{
  "num_hidden_layers": 16,
  "num_key_value_heads": 1,
  "norm_eps": 1e-05,
  "positions": "rope",
  "attn_scale": 0.125,
  "bias": "none",
  "beta2": 0.95,
  "max_grad_norm": 2.0,
  "warmup_steps": 583,
  "batch_tokens": [8192, 16384, 32768, 65536],
  "max_steps": 4390
}
Each number is 128 + 32 x the weight over its row's rms, rounded and kept within 0 to 255. Layers, rows and columns count from 0. Numbers have three digits each. The size before them is the row's rms in percent of the matrix's.

# layer 6 MLP down, 128x192, rms 0.0793, rows 0-127, columns 64-127
160:139167189147212154166116086129135163109167176138126107194095117088141130186139137141121134170148187109071164184186170134118142101135142160146118133173130132103115098148142141096202087147138133
103:106139143125135165136101148189194123125144113132144092119062178161109134137137108145134168104104199093119155107149099133128125092168094077121175138133113172099112110172100131119142111117112103
085:145122089161138107101145143184114076121082144106166192147119150130167086110062114170131076114116125124197098099105117142125133127126117078130071142135081118127211100124097165103102151120134151
097:179150120148119132154121105116152192157175171127183183170166133137113131144132143148138092121121161142096145149154074116127088151134099134159039181113124096153207143127117136121147069127093110
087:087044176124091111157148154029132076126122098091159162139069116142073154134092058142133212128115100120154133180100138126130099129105099166136139085132129087120147112145111179130114128160116156
098:143157167139120142110148140116146140112124153144114091155137100119181126170124103091115140138136113108098087163173152161136160177099102093209126175098126092111104052107116119118208116117137174
087:128134189182123154096158125109209107128144120169168161127134094156099107221081152123148201152112102132062122137136150111072184155109129120134080128146048149135099099138080137084143077163167163
099:103153112150118116134138163111125136119144148121107173141163173152145115173136198145112168108121143067082131117131157137095130160073102126188099159103072178101089092133109110136095104135136124
092:155181145201166101110140125056136083145137164090194134118132123080108098162109154157156128158158158095029155129093160137120151118146115192072108118130160089093077052103097157123124079101112151
096:086111103097113157173148152193103128167100136136164183104130094139074133102131105102153092101100094125166175159118081128098143158144070088151140127150161192123121192134106149116162144130112129
107:080158202161082131097118109182135107162149106095145179158139066110121118137089143103117181142155134134080125119189122137126144153107064129123123171128111130129131061092094202094143141137175095
095:142139162194192103124127152144139123114112141111100076158108085186129113095145182120103069123098132143105098119128129148168227116112143161130089170118110151165149100131129133164103112133147145
097:179084111109130144096145130144117118129127098122112140120083219149143130114102202063123131127171136132149121122172100117149150141069051132113109097123119081144147151140144100132083143123148131
081:069136051113090105128118162106136139135119156126106121125096105190060176156094096165097071180150159074139110158111098118114160115125121148150155176111173151066148084112109147138130124148180106
084:102177135083178162143133155116124167146149119133112139105101106165101154162114112165104146140123159090236100144128138145073070101154135142146160164171146072123103211097143181122081148123148152
081:141092138115174138146134121169203200138113143133126105112125168080138181117178143153162100102130078146092121166189125129117131138151168114156112196128123134092062060101077156117180145143103132
094:115132113185184143178103152121128152129113121107175134125155128128116138081177038161177116196124139165083092135124137132093131118122184193144104107134101149118124131077127185131148104108108144
102:126158105210102061081145119047101079112106107143073118160120143124126150103074122133134152124123167131143094126075162126134159175089136109097151085111197109086191164146081147109139165146081161
095:089141113102165134119064075165125123114137118114074110147163170163163116145156092137073088155078128164103130151143116147100130160110087071126158099143145096146141171118179125107153119147108105
085:136093143122145136130107160138069047165107184137131183130141128185140190082127095134131163113062140109115158137116077130095143092120106211155098135186148108105125146112121126106127123155094154
098:146110171157157140066166091144109098155114102121072115083116120129106178179142158091183119127159114118136136155089102147094164051120161101132186073132187175140092157114132194147157127166094167
099:111144112169167169073147113094082136141150102076072145140105090100137115146099159153142142099092105142161101197153166143113081157098161162157132140144080114123170118153165072106160138120145130
097:143104161151170161119130076136121151120101141117158048106189182109124067118166121075122114120142145133092114151139155125193129144091115160113118145105093120105096124128186137131123092143143157
097:189130104057105108123136110151117131114112130138171101099103156177151111066124141104193090104181109170166102064112095121136121064152122120116129100127135084137086157136134121154099156135096136
112:185082157129140135096149123144135118106121173115100133186166120182118151118151142126157119136146142119116131194179064130152164188160147071149165114174131071092104067178077044079143069110138155
083:134113226119099137132103174047097134092158148153089091153124088134096152144138048106166169169051122143145185097165073141123165160144079017160114074127063066126103105162151170159133118166106128
094:118079187123135113177119121193108083113114094107044126107205135133123168152123225126097136085116121091111142080139145115116144095116097089172149094115083116119091116112140111120127164120138155
098:125165196134133123153113159070131127157164084147192163118176176062143110119173141091134114108148077113142113118111149141113145096155102133150155133155129158101155188123086112151102120137138114
094:163070032099080070168110075096085143112073102114128107146146120086175166162130186115103201178096169110159107143124167111138131154134136155120126139128042054165153138128186133178120131128105130
093:179083013139115096119149120160124123141112115126129047143159120151152162163126126108092128064095117141157160163129113100158121087146162153101076156152127100115178074175114051135184091186118148
156:122086082115099115133150177132079119136069070129132107121195132157112127108138111107144125098142089142145145123102127126161173049128157161088060164078127131143116077118104149185104153129086114
089:134101050132169148135107174048167140108138151138083201091109116157143205142114162116104124098151104097164193135131135084171144197130079079134101130115124171129078137144193064162079139152115144
088:123104141199122134094116143066130137131115124089123183103136046035104175111094134139093102111115150140116119058144108112082074172114120133122090135100157149120105119136099183112104065119105109
113:170097110083141179128140158045098146097167190121089078099090120186091069153092145156139177116133157135192093144169205130135111107106116119073120129146089119123144141100105188138173069129098150
098:171147148143125144100123112067067139112119175224143142166131170164116159103145180118146182176123146145168134098170152123138130159136121142139134114132094038155206168112113180125114100109159096
087:135139114107178111080153165081094142063063061078169139132144159151171040106099149135163139138171154127084156169122067108137105111148171092132126110104095070203192128136140141129141141126158086
088:144161177183128136098177109120100111104129159150150124056103102116138080106167177071125075079175086081157134117118173116120151087109154112094148189112116156129064165116097111163176116176118122
097:215132148158081226120151117203126046125184133135091138088175118095130068091108121132118182128172124086104129029161123128135148168144100099160155203160121059150124144116157133120089132138143145
085:101119121110148076072141133071116102086148137137097162143160150111151129112134089146134116060077105118060111128150109142094095140111146146184100174143151079141102094086168130136126119146076142
096:110161125074153115077180086147143058148136111142094138083133168097103131165142136082165089146145169141157110193114117104134018150126128153078152065152123163125174146121155097125136131150105094
102:116115090081072145080147112149110098140098099146102154143134108145136103106086132029103174129165118118126111118067101124126142089151144105118108120169190149177106143178133085097123146170100098
097:168157151134124136092135138119046159120118114124195092081138157145099122072129165154133231119096159149184123099077107130173175130137156074153114040155096101112194085105112094150165124101139116
087:080192158127065111156126114112165109120193131139178137128036112088097172119097111175130181164165095135179153070122086134101159166131121133070112125127078059100121089101127136127107118066099154
097:075128133109175163161110102144106124139159186063091128119093090133104112099169080138128084095139099125085143211122116149134102092127100148144131100173158159081101120132094100132179096156125148
095:168145098105128119127119092143089147138131140094092158143075078124112142106115144095109137130134119204129122193122142140122100102132162166096087112123101139138213141162132112165137148147147116
102:152129161134132139189107103167127129151120127123081222174144091127110160137124094113152126116195157113093079082115070115133130129176166060143127146125149143170140033117139136112097119123178087
120:109184151207106115096154123109146082123178158135138152160176133084088113116090172142171167157144143137063136107144128126144112119094102084070125096173175135130105049110144142101154055126141130
094:218134105126155119077127121058094133112173097127142070110078151155133097111092100102166161145125123200148118118184125129115064176125146125146164152117097147151144123117130127134113096117117148
086:101185112162137147141133152144166067095121132140145142130124154140167138098141154135138101140117123128204135178108097133146112166101145170091169100100132150145099119122161167099131173110144116
088:193136096150185163166131127116135144110149090140146126105075133154114175133143093114107084173109078187160096123113194144179147179112123042053152177117060150125138177138130090168179118118133102
101:136136148164178129055141152123136173179137115139152136062103060081106102132103065153116092109096125226146154123142126120201112114137135127113087121105142191151125195085114130162157162097061145
086:060135093113117117119146131181123158116154136135108145125101130189118150154092106076092134123134105109101106138108150129126163173167133116145131183174120147165132165141131138119100115118094099
104:168134079144114144109150160092143096112148110150131115148167091133181139138132147074116135086177118111143178147113134117179099206154140223058021128144118163182092093118170174151175125119126108
085:103113099129110156093088064211136048145132130144118209114171148140120135105101185086156115147102165105105152094094097113099139093165105143110140162137161079156163100139186097115130178144060115
098:134072130154132138078159104144087186119127114084083062167082123163132173170090163129157141084138175112098181114110204119115076140148125101098107116183144099112163148117104120145096128134118079
092:090153073163116070081179158107128141123110151170156086139182130160192109097123102114163139109149150123159109160176130119174140211125130199129095142156156183131153098155169140117115150113113181
085:089110105137161104101134107150086126121133071099138152167149118169229050115125186162108096087174093133142171072152153091181167164087110108114154165152143169156128116122146111132094145166153176
091:137063133129080120110107141142147156126115111149187129167090145146179085113183090117127171093140090153162102064087120121108168122114080091055110097157054160146142124153100143148079085152078166
098:190142162098115137138132127212110188116132115125169132187106159155125168156125136110117206122153114122147183128171141128161176117144172127117114062182155129136068160140154160115110147116129158
086:159113142179123166147103088054163099119114080151149135188132057099137190108109115193136173075097105098106115146116180110085094156145082110080116119159144107096235102108127073148177164135109110
246:126150124196117063068156127129136030115162167151102102141155139094162136198180155155121150147126166117116141111155195122151129161116146085144105122148102112123136134142162121127124073154174138
108:190127132107152088136140074179130076139147143164144162148166184080115118064111079126125112133121187072073119153133101123136182125192175142156114186119117116081131090125156106102110120118175170
100:142128091109119127154137123105101196150114158103166171111132175105154136183080123120111180122072127138153127153111174118134050167116141182112128193114092140161083082130063141107160114118095113
089:108108132154066109129125140073065133147092133133088075069094196146105136120093149106143174159114180073118081155082102132153138132107102126139129163129145125084106112114153223093133144161134142
098:087163137132170157127124061153109152154121153156167101085170146148131136122170087116112117125101126175019104128156179115120181087099085123149202086128092154130120119119107075128183169145098137
092:130165118111063141092098184070130103100132136088096142163115121100101134129042128137128108140166152119140119145113133114170152152154113102105133180124095147155167069181122085101128109118153128
096:094145070171106109077143105159142169131147110101118148050135213156158109042137153125134121129132086154151097158130161122112099104091113122123138112099159133149168135147161187105175064122103113
083:194156066112114090154131116147102077103123134105140153099142074094090096152119126142164131148120133175102150145189099134130115114136161143164141141142182089114205105096092142132113166099125096
108:167184111121161148116113136165082141122094122136065080161145144128152071120061161126146112126186128144133117042133119103184154105114116087116133116122106193157064175146172131133040168132133104
091:124137200144124127091121110115165175143122151120144077150245186155139092149085191074118142153097156176125113154078172137125149135130098167117158080131089108151206124145186112160146142103128127
096:150102138164161075138133150152072102106167153078092103108130100182146122071151100124115133092180106120132137147086164117154183157128201121110048092110091161144078117113152137131134058116097188
094:086157132133111125152117093126164126137130128126155119125091140134147086118026127104101187083117144135164174141096118151152119102134155232142161152117122169103123101149167095131106202109159149
090:120119130121124140106104080088062120109109082130103144121173103149080148131123073152094048117122122138102147077135115122107152170118101033162098135108136148104119180127175087136096101120128137
084:162122081100190084128118078102138120107112137156115073112159080062116021134155083171120093131106118133113106136147169151130119133133137164158134207165186103131127138140101109130183133143128097
089:128093135094165121155150142119187169149123083105244094166179113112160073143172161144089120112168155121121137089171126125135106117146169090169071127170121082098126146149193076105059112141134135
087:118160140142078118168119128143129145170146112117087216134154157187132125130129194098135163173127139127118151096138120135137117127127125114194202119155191158143129142149163088122119157152204090
105:109150138102068189179163133156093094102097095104126135105089154094104147182104117150126088130113131123153127102156085139112093184136139080151085141093136112119093138126135150110090130140099164
107:067072083069125111150120117145098126112163127107125080215127201135150144121169157167110144164102115131133152097124165099113183115128184140143119208162083074141131122106164127139095145134130133
101:156147106178126084104100115146137106133104137096140183139170110144154171144140105126177111077159111122138173100101069151093192170142132026140136137141143053144152077111128136138142109120154106
101:175123146061129173131128157145132123087142157112150090104097172112135182102133177147101091120145120068142124130186139130088077144152132189121157126148129137138084111143147061118114097115167076
098:104125103159132113094133156124134075116097100075076117124141146173074117106075180134186173082159110136202074160115097120136122107085125093158106070112122069107119182121104110111145092110128132
098:099096069151054115117119158133093079138123106148064121127115142135113123099161155099099135183125179079151126087126108142141136055122156095110122140077131132174115143121111127157108079147158120
091:095123121137105111108125129152172150132150125085172177078174159160134080121113194107146195186079112104112103090129107124121157085089116099110155136104107151139122169192131087100129124119125147
100:112114137110074112155125027175166120134103117127124143164098088119121115160150178065157076115118168061098123135148164137141097076148190146189174110107202138105117096121109129135142143128145118
087:133151123188132105144103187141177148123135116125199066100116184099093101116075116160104113184167159098125092190113077148151172076104121150165240149102128116145200069176103121157116168143140140
101:109107132102168156097131155138181104094076125102180125082122168088156106113128184085118179122115080137143152146117098146101154154119106085123182132181144095128162151128105088151096165152193129
092:175164116102129170126128134112129094146144137092131159128120130139128207101095090206176143112113116092132131146120121126100103099132136183145099117155091119107144157116075166103143128100133119
108:170174130064169130181101129152131165163138174080145108134186164134118192156194100113128136130139162160106144145139141144148125105129174092138055115129038204132103120132140101079144093146114126
098:173101112181127104096137124111057127143094112145177070183106125106150142129135098219088160104199129164193146104106129125185120059117108072109153165087083160131166122093144110160155128078132147
097:186170146174149095044100120095121082119156121105062064116098121123152135160121122140139109131167117126088155128166182094081101146142142119131139052171104083103180143126160116119082114131153176
147:148011100118129071114147152120030122152104095044119118142160142124134102133108155106143169105149129128107122090111170129134123104122152066165127105123087172164120124152117120188116200101163095
093:182187095080098081191096123121089072147104095098111109177152089108105124106117108119088105157144094125154135137093097134169102155197137147073139140068162134146078109116155129160067118135148145
101:111120175121145143150174171063093090142153127128143178105093113166126096107171105145154148104095150093090101145129112145129138119126050090194128107113127115152139154124150143130123148127101162
102:141131107106130112092101091126093147119131097149187132096111126155075133124114116132154102130143076188194137095069125156164107082146125136106136134109170081146212171116111118159106192124125109
091:094141097148133147113098055144131137136108143149135114130173153197109153129174133156148102106108135129156155095158154104073117128132124198143159064177125117121141177095105181145172151140118098
095:159131144105126109106181108142123128108132118137156105117151158156180143148178069102099124151202119187193121096127127132192156123137133158128062128084045139155155191098146105115145149120125125
085:114094151101095048078102110191152116114181135139108088132118141082149137083148131126138131117120093120111117124173167133124088203178159118082151203150164064128111117116154185130172099136111133
082:138146118143133156116155113100120184096141126129098151159121173089112169183107138152115161109116074124170119098085117114136177147129110179184148153120167151105131127112156187096104150110129099
097:102095151186106173081133075137115143154079156136083161200114120131155071165123124168157122125144156075098134125188139131194115191131152155103115150126135113111185115125056153132126119109063140
092:120133103108103172135104129165121066134126040110066164125138178138076136108070118141146102115114111114124168137105092139095140126114156183126126046102220150121141163120106119109113150145180098
104:142121163130080149152146152161171151101131099119050117161111154159104177117089124115104124117084111099176139083052144142077081117158173162080153113127096071081096126118201182113082164132151206
107:117109156152091104135132054090079154150130124160128171104148134161130071163128117101113147080109115090174128116144116126088141070118115161094123170134119158139034161118139125132147155126116102
094:151108161084176080048133165116230103117130183121159140097076125112128103141094119188090147163098113071097157173174153112131113126106144123101093109200123136050136175151126081101148077160137129
096:143123108121175124102119106185149169188135132154166121157139092087106172122136098100120106198102106101142096184178130145129178162182129071120130117130091124121187141120089105133172064098109101
104:197143141168141109077123113163118068122128122158112126193135151067086128143114157153158145156178121059139119150147085141137129108135185060137161127095165167135092080116144182108113111113134165
095:161135186094092073152131148174117163116121154108133173137105102137082171216124174103115060108105125071109145135132139089143147184153111103168189131091084132137076114091144112145121166086146136
097:063191165133166063125126126172076151139174151116142133146129089161084080134104034128135143196131129185104133097172116097133099109134155101182199100091159117109162099133074162126130120123077118
099:177097120178088085107151134172083159152090087104119045116120144166146089141137122189075140088123107179189157127106162135154167195181100076101059142117092165174128134090156089142113112090157080
095:117110153189149113120076207077170135100065125154139126160125138091113110109127128130127147096150081159119145185103116142139121085107208226105126088120119092148131111149189182170122173131111133
093:104165150117169117108109131196146148128147179175182155132163110155098136117114166205108183076094185120118165141120193133139147043125118097166079096131110073073108128140127056129166121104185135
093:151128140186034204091107158142116111131122187146215143135146117108089124082068151164170148149214105098156159169155099117163149098105169188107127064133135090124131127140126102138176131120118142
085:067066152132124191167108163125167135122170160113102146123094167192132131091092111124132129123135094177095136173155130143140099138116131162133211130161140129112127101113128198119132123137165096
091:119141066056162086092127161103138159125154103149082162132146088168097151103133071173158140117119153184068129059146118135102086134116130158167113159143164073038141148130155108104068127106126173
091:124043127126113141158083096151107090136170116124045111196113059137134099145141157197163141149129151114142086156155152132119123086178160108137134093129108136124108155132191104121079123127167091
093:155133117107099102113108134137111123119115123127131104179101083161173179127126090073127103152142092125170092106114172140065062159151175123120107123079076163155130200118136114131135127148065116
119:054067138129117102112127129151064071132148108114083149132095039152105129125117057135122079036132098148140129090132117128123104165141119118159022138144119173102111133105154142129090097139056124
160:115124125134078117128161145183096116115153105156079104116125131137121126144104145163083140051109100130151133075151167112136143160123118157135091151128131155166113140123150102173071138129075118
098:101144112127146082115192131098107130139140072052155134106110129193172114145107095125171126081161120133128088099089199107094176117103109156148105137093101193090079154135177082129137114145120155
092:141125153156150156070110148059172085116128141157107168122167153100152107138120152105153161108144147043053142146155127133149170085131172152134143122149189058104112149136135104096122148126134162
087:096133167116120093128145172164170166130172145176120077143138119114132125120139113152156119156132152164108136095110187129153140167134132077104107114137133115148135151133129118154126126137092155
106:103103134142125060122117081126111181151182166175146131122166144163127168166201151150117102149136146139170119119123168137125126155102100139182098159093169166142104116072123184100122109127105116
093:149130144135144127115093110101096115123154138148085138172135060119108122097157055134172072133114085196134158100165124127122093102159152117096112071124142125113120123140174140100075101106129185
086:117068123039141106119161069200076146132093101095174114106103162128108125084098088080112111151068145132102119122148084129131157139147080142183131192115159115117102119118178136071144123162068130
095:125076151154131109154149134188143130142165184120100140181147098121120158138140117135129172082061123083149095189111113121079150172107075139159102091113112187126086143116160080129131149124143092
101:126152142173143153132117138127115114117127181165119172133125156177111105080144197069132142137085145123055124164127104135121125151171190108169188120136184141117171074153123113126152134140196104
112:163079113100116140143145128173097150114128074077118162109138122138073184116187083128138069101111083133145111102182131118123169080153113166157115140142179111131108135142096090170159144163137109
098:063121151112165100105155130093189156164131093106099146125178071126070148063141116148129198146135110133143117100122102137129096069100138197137078143057126124127126073144152138113135182133121097
094:136130105061103114143124107028125094138124111142127120097098110116164101125087106132154111146151127128096121114093099119117134109137124154119107185132111075145187183118137165149135101143153136